Part of a small language model's weights: value embeddings.
Each number is 128 + 32 x the weight over its row's rms, rounded and kept within 0 to 255. Layers, rows and columns count from 0. The size above them is the row's rms in percent of the matrix's.

# layer 6 MLP up, 3584x896, rms 0.0513, rows 1609-1621, columns 128-255
size [104  96 105  94  93 107 111 103 100 108  99  95 107]
[[124  95 160 157 128 142 156 160 126 116 120 114 115 170 126 151 138 100 158 114 142 144 105 128 120 175 131 104 132 128 157  91 189 101 183  75 119 101 183  74  99 138 110 104 158 128 140  62 147 160 110  92 101 199 159 140 156 134 161  83 150 122 118  92  98 123  93 177 110 147 146  94 122 141 132 140 175 163 192  97  82 170 102 163 185 200 187 118 103 113 166  99 178 117  95 181 135 154 152 133 178 131 191 162 110 122 155 107 126 140 104 113 115 125 164 149 195 122  85 121  80 117 100 124  79  91 118 107]
 [144 148  89 149 186 134  74 106 165 110 101 143 151  74 111 140 115  99 135 119 102 140 131 122  65 166 114 160 149 189 108 179 104 180 162 116 175 122 172 148 159 134 123 155 188 194 121  81 125 150 134 102 121  55 146  87 116 130 156  97 152 105 116 137 106 165 163 105 113 131 137 137 204 100 181 126 135 111 155 145 169  90 125 139  78  88 137 213 168  87 156 152 128 157  94 143 119 219 140 110 113 138  96 141 169 180 159 167 109 134 121 137 107  85 118 109 106  80 125 151 110 123 160 132 178  92 112 138]
 [136 129 103 108 108 115 137  68 165 111 126 121 104 150 108 128 139 140 122 138  99 169 174 159 112 223 179 110 141 152  90  97 174 136  95 123 112  89 118 123 101 124  89 106 175 160 145 130 136 129 139 121 166 128 140 127  85 148 132 142  93 163 115 117 143 121 129 152  88 138 156 140 135 108 115 142 114 104 117 135  99 115 106 115 156 131 154 128 137  75 116  73  67 115 111 120 116 154 104  80 131 142 126 139 144 151 114  88 105 133 123 162 157 116 107 144 108 155 156 145 171 119 120  86 100 176  97 153]
 [131 167 154 140 117 159 113 176 146 104 137 118 133 161 162 129 104 185 152  81 124 174 101 124 112 107  90 169 132 156 138  88 144 114 137  76  83 177 122  43 133 153 145 108 188 128 143 202 114 140  56  78  79 101 170  83 199 146 127 159 126 121 149 163 125 173  88 169 219 124  95 181 112 150 172 175 129 129 123  29 162 151 123 123 148 202 147 159 122 145 171 132 104 101 104 133 165  94 128 168 105 180 189 169 165 139 114  93 138 119  67 133  97  76 105 113 178  97 159 146 161 140 135  91 112 144 177 147]
 [120 108 114 122 122 151 133  92 137 105 148  86 149 137 169 147 113  85 148 195  68 135  57 138 102 136 128  89  98 120 146 130 100 139 165 102  64 157 135 103 124 100 128 121 154 116 138 209  96 158 130 132 111 110  85 120 145 123  78 146  81  98  95 122 157 112 159 111 149 127 130 155 191 124  97 134 165 171 117 116 160 115  88 178  64 127 108 124 199 140 139 108 108 134 134 145 131 138  80 105 135 139 110 198 101 161 157 164 146 138 143 139 176 146  68 140 116 114  53 108 121 203  34 108  93 156 149  78]
 [132 119  87  92 112 108 104 150 148 147 144 128  80 105 204  25 170 144 118 159 172 119 151 171 147 132 135 143  80 125 149  63  91 127 111 161  82 107  93 144 150 130 141 165 148 157 161 188 144 121 127  95 100  93 113 115 114 145 129 133 124 185 111 117 150 145 114 131 177  84 135 149  93  73 165 131 145 114 140  94 167 135 142 117  99 117 113 139 158 154 113 140 138 151 146 115 105 135 139 160  73 187 128 141  71 156 130 180  67  85  95 122 112 112 125 125 121 126 150 125 135 163 133 113 209 165 142 129]
 [118 138 172 138 169 113 155 105 134  96 167 155 146 146 112 107  99 173 152 119 149 150  92 108  91 144 111 163 128  89  85 139  90 132  80 171  85 137 156 120 103 156 119 111 157 134 183 167  99 115 152 113 161 126 133 145  97 100  89 125 110 101 119 152 117  87  96 129 125 104 211 136 130 144 134 154 140 145 128 106  99 173 100 154 144 125 181 159 183 137 165  97 113  83 138 162 178 156 101 132 117 138 101 136 125 132 141 123  70  96  76 158 148 107 104  98 112 109 128 122 144 122 113  97  96 125 101 133]
 [210 136  91 178 124 136 161 174 124  47 158 156 158  91 176  67 103 124 137  84 122 146 116 136 136 134 106  87  95 123 145  77 151 124  86 155 155 141 102 109 132 171  76 110  90  94 118  96  48 154 213  85  23  92  99 173 167 131 127 144 146 153 116 129 144  88 101  94 116 125 141 121 109 183 131 179 124 182 189  74 160 130 183 166  62 126 148 145  99 148  72 159 163 139 103 152 128 157 120 139 143 166  83 116 151 129  92 109 165 103 166 148 166  81 129 114 118 159 121 152 132 131 122 104 112 107 111  91]
 [ 92  79 165 146 110 135 152 132 109 128  80 149 106 130 135  89 136 144  54 161 130  86  89 108 100 127 115 185 138 138 162 105 165 148 128 143  80 176  59 188 160 121 129 118 153  90 114  88 102 126  74 140 123 146  28  91 120 151 131  98 118 192 113 134 134  61 114 124 121 128 122 128  77 143  84 130 115 122 140  98 124 166 105 148  88 174 139  99 141 188 106 132  77 114 159  96 150 135 105  88  86 102 100 136 131 150 171 127  92 110 175 149 158 129 120 154 132  92 148 136 106 102 155 118 140  92 148 140]
 [170 150  57 139 138 108 148 123 123 122  81 167 105  94 171 151  81 147 119 127 177 150  73 112 105 103 114  64 130 144 140 117 129 100 119 122 234 165  64 100 128 148 170 158 148 121 108 175 135 124 154 135 138 133  92  97 193 203 153 101 141 120 116  74 152 137 168 114 156 123 130 121 134 100 128 164 173 109 144 171  80 137  96 128 120 119 117 105  83 109 107 151 143 146 152 124 149 152 132 124 179 130 151 154 174 194 119 172  85 121 125 116 104 172 156 196 148 160 105 139 106  90 154 106 106 132 108  94]
 [ 89  92  97 111 183 166  46 118  96 112 123 136 122 145 102 151  99 150 133 138  80 123 183 120 137  98  89 127 115 186 117 123  92 108 104 129 173  87 117  82  78 138 144 162 110 122 119 126  80 132 107 117 113 120 110  93 129  73  90 105 147 107 137 112 121 152 146 108 161 111 141 147 120  71 117 172 121  94  86 176 151 162 146 139  93 104  99  91 175 114 125 133 191 112 117 118 138 131 121 139 144 123 168 156 133 116 109 191 144 111 101 169 161 115  96 193 160 138 128 122  35 150 112 175  97  89 179  49]
 [147 101 136 131 144 125 112 115 183 141 117 156 164 138 154  92 117  87 148 173 133 137 100  86 128 191  87 160  18 162  91  97 126 123 121 173 144  83 147 160  64  93 131 135 177 222 219 218  96 133 137 133 130 148 144 158 147 140 168 132 129 158 132 139 105  72 109 132 184 136 140 127 171  91 108 155 150 114 120 175 127 128 124 124 135 128 101 118 133 142  99 137  92 150 131 140 225 103  99  93 126 172 131 149 108 125 131 171 133 122 123 157 139  98 115 120 170 176 113 117 131 130 115 117 152 130 191 133]
 [124 179 139 126 108  74 131 127  92 127 129 115  61 153 153 114 150 128 133 141 147 147 163 179 179 134 129 134 116 138  98  72 100 173  77 105  64 112 131  58 140 175 150  49 113 169 142 107 154 138 101 129  82 132  99 128 194 115 136 110 127 122 139 126 107 169 192 121 133  37 130 109  96 167  95 172 126 125 151 116 131 172 182 111 126 133 122  96 147 136 113 121 145  70 120 105 159 125 122 113 183 194 125 160 109 140 162 104 148  75 157 133 119  64  62 135 139 102 121 131 121 138 167 111 133 136 168 142]]
# layer 6 MLP down (transposed), 3584x896, rms 0.0445, rows 1609-1620, columns 128-255
size [101  99 102  96  96  99 104 102 100  98 103  87]
[[110 181 155 174 159 136 119  91 119 123 110  96  86 122  90  93 108 113 143  95 120 177 193 110 170  89 145 178 118 181 141 124 127 131 142 153 131 109  92 117  87 142 127 105 167 189 175  94  89 133 124 111 133 137  76 117 105 177 138  47 121 166  52  78  69 191 148 165 140 152 164 112 154 189  78  90 135 137 171 185 118 148 101 133  94 173 168 138 136 193 131  97  70 122 125 172 147 159 124 114  87 177 142  88 154  91 200 154 146 201 137 107 137 139 134 116 190 184 153  95 142 173 128 125 187 174 133 122]
 [126 101  78 133 116 145 141 153 187  94 167 123 155 126 103 176  98 104 120 129 158  80 105  84 103 149 145 152 119  93 107  82 187 141 185 140 210 130 124 167 108 153  86 125 108 150 118 143 143 112 129  91 139 172 116 150  79  91  67 150 115  79 147 122 119 152 166 174 137 151 155 150 144 172 132 106 123 151 157 106 151 150 130 119 113  91 127 110 161 115 158 108  94 136 131 155 128 118 137 100 129 140  44 133 144 164 160 118 145 113 150 158  67 110  56 118 165 168 126 119  97  84 129 149 179 167  74 106]
 [137 136 117 103 152 110 150 189 120 160 128  76 165  88 138 108  99 104 126 148 124 174 124 147 150  86 114 142 168 102  95  94 208 141 120 144  71 140  86 141  63 155 136 157  76 147  72 157  89  96 111 143 144 148  99 154 117  89 170 139  86 162 169 146 134 140 162 129  90 192 168 122 150 119 133 119 126 123 108 130 148 137 134 167  99 140 137  42 112 131 150 117  98 165 122 147  80 151 132  97 141  86 102 119 129 183 102 125 125 129 170  80 145 133 156 169  57 136 168 101 116 124 124 136 107 153  54  97]
 [115 133  96 114 123 130  89 101 185 126 146 165 121 162  77 168 138 136 102  86 157 107 123 131 176 191 134 172  61 132 143 169 103 130  92 149 115  88 135  88 151 146 195 100  99  69 106 164 104 136 182  69 140 128 111 107  88 163 153 120 107 105  75 116 101  71  82 109 187 199 160 163 165 132 125 104 156  83 151 135 144  91  76 152  96 119 133 121 164 145 156 103 132 181 159  77 141 126  99 150 106 125 133 147 123  92  89 145 137 184 133 166 121 142 113 158 145 152 129 161 154  87 101 116 152 133 174 149]
 [141 145 137 173 122 123 105 140  95  96 123 117  90 163 146 124 111 219  75 111 155 143 157 123  98  54  77 150 167 147 151 117 148 155  58 122  82 135  87 126 160 128 132 114 106 117  98 124 137  95 142 150  81 168 139  88 143 144 176 128 227 148 119 125  97 185  96 166 137  89  78 118  86 115 114 150 166  88 140 181 131 185 144 118 147 181 137 165 118 150 111 182 173 144  92  69 148 169 144 127 133 142 146 110 123  84 117  86  59 200 154  50 141  98 117  77 164 142 167 134 123 103 153 189 195  59  79 155]
 [122 127 113 175 171  49 126  73  82 108 143 123  68  80 134  98 163 140 149  99 122 130  86 178 120  96 191 166 216  59 130  52 162  90  98 110 149 171 122 130 124 162 118 135 161 142 142 149 111 105 107 159 171 123  77  98 152 138 177 189 112 135 147 179  92  72 179 120  81 151 167 125 102 139 127 122 106 178 123 160 114 175  83 139 128 150 137 119 175 129  89  81  99  88 151 106  47 135 140 126  80 109 150  99 141 164 139 149 185 255 115 137 128 124 165  28 134  96 135 124 203 130  97  94 172 244 134 151]
 [121  94  78 152 137 102 116 102 155 130 185 134  97 185  99 122 147 142  77  97 105 178 164 183 151 161 105 168 109 103 120  93 152  99 165 165 148 113 110 204 110  97 101 190 157 111  97  68 175  89 116 152 136  93 107  93 144 153 115 167 188 167  92 163 135  48 105 100 166 123 151  62 104 202 144 125 115 115  65 137 143 159 116 148 117 129 155  97 118 108 154 100  78  89 138 112 143 131 158 116 121 170  88 203  74  97 137 125 121  71 106 124 119 135 159 160 143 176 114 134 171 116  93  86 159 130 152 160]
 [157 110  78  96 123 130 128 179 179 126 136 157 162 105  90  98  95 100 154  89 121  82 103  88 168 135 125 128 106  95 130 112  88 114 136 143 140 153 107 108 165 132  48 117 119 141 132  92  99 138 109 117 173  85 187 192 100 134 114  96 106  92 138 160 151  85 170 117 148  72 145 130  89 121  72  55 119 204 162 133 108  74 142 197 168 111 134 175 133 117 125 136 158 142  80 135  83 162 136 166 125 143 131  84 155 141  97 108 168 156 167 131 123 112 182  98 118 147 130 171 156 134 128  89 160 137 128 118]
 [155 118  83 139 138 125 172  45 154 140 114 145 109 122 171 122 126 141 145  90 137 176 151 143 179  97 126 150 152 106 103  93 166 150 175 128 101 152 129 129 193 163 148 168 103 102 148 118 140 168 130 121  86 151  95 115 160 169 130 164 122 181  87 144 130 106 103 133 135 143 152 113  72 149 133 150 134  93 140 114  93 187 202 163 127 117  98 104  72 168  85  87 100  68 150 162 164 169 163  87 137 199 149 154 109  82 115 178 148 131 189  91 144 138 108 139 135  53 117 125 136 162 145  84 105 114 103 125]
 [142  86 130 124 119  92 121 119 203 157  99 168  70  85 125 156 133 171 155 118 148 169  63 129  79  93 180 214 101 153 145 104 156 107 103 157 105 136  85 170  93 116  98 140  90 137 137 163 141  39  93 141  92  81 115  96 120 150  75 125 140 125 125 100 109  67 125 109 103 169 132 138 143 126 138  86 132 129 125 146 153 156  81  45 114 121 194 158 102 122  81 118  91 125 146 155 163 134  71 105 106 145 127 132  76 147 177  84 103 120 100 197 153 132 115 138 102 123 138 110 120 142 182 103 199 121  85 210]
 [ 64 142  74 170 118 161 111 148 112 126 132 140 150 140 116 156 201 108 138  65  76 137  72 109 109 168 140 138 161 159 124 142 174 143 129  98  95 159 126 153  91  80 130  93 138 125 173 131 189 117 150 121 156 142  92 121  79 100 134 124  59  88 158 136 136 107 177 119 143 135 138 142 117 159 124 162  47 149 101 138 146 121 202 120 144 144 121 136 139 101 152  89 138 155 166 122 121  79 191 112 151 102 127 111 176 201  90 168 208  34 161 141 121 153 161 122 131 119 132  70 100 203  97 120 125  99 133  67]
 [192 139 136 107 153 103 149  55 195 134 200 105 128 172  63  78 178 127 163 112  75 161 171 149 106 149 105 152 183  73  59 201 197 134 165 166 137 130 151 167 133 157  95 179 118  95 113 160  93 124 146 162 158 166 126 105 131 133 115  81  87 118 147  87 109 114 143 132 113 138 116 134 131 137 116 127 113 126 105 188 159 116 136 161 178 100 138 112 102 144  73 124 151 102 115 129 126 100 185 128 176 104 131 173 119  75 147 105 176 153 166 141 151 132 137 101 134 128 121 104 131 170 124 156 140 150 188 148]]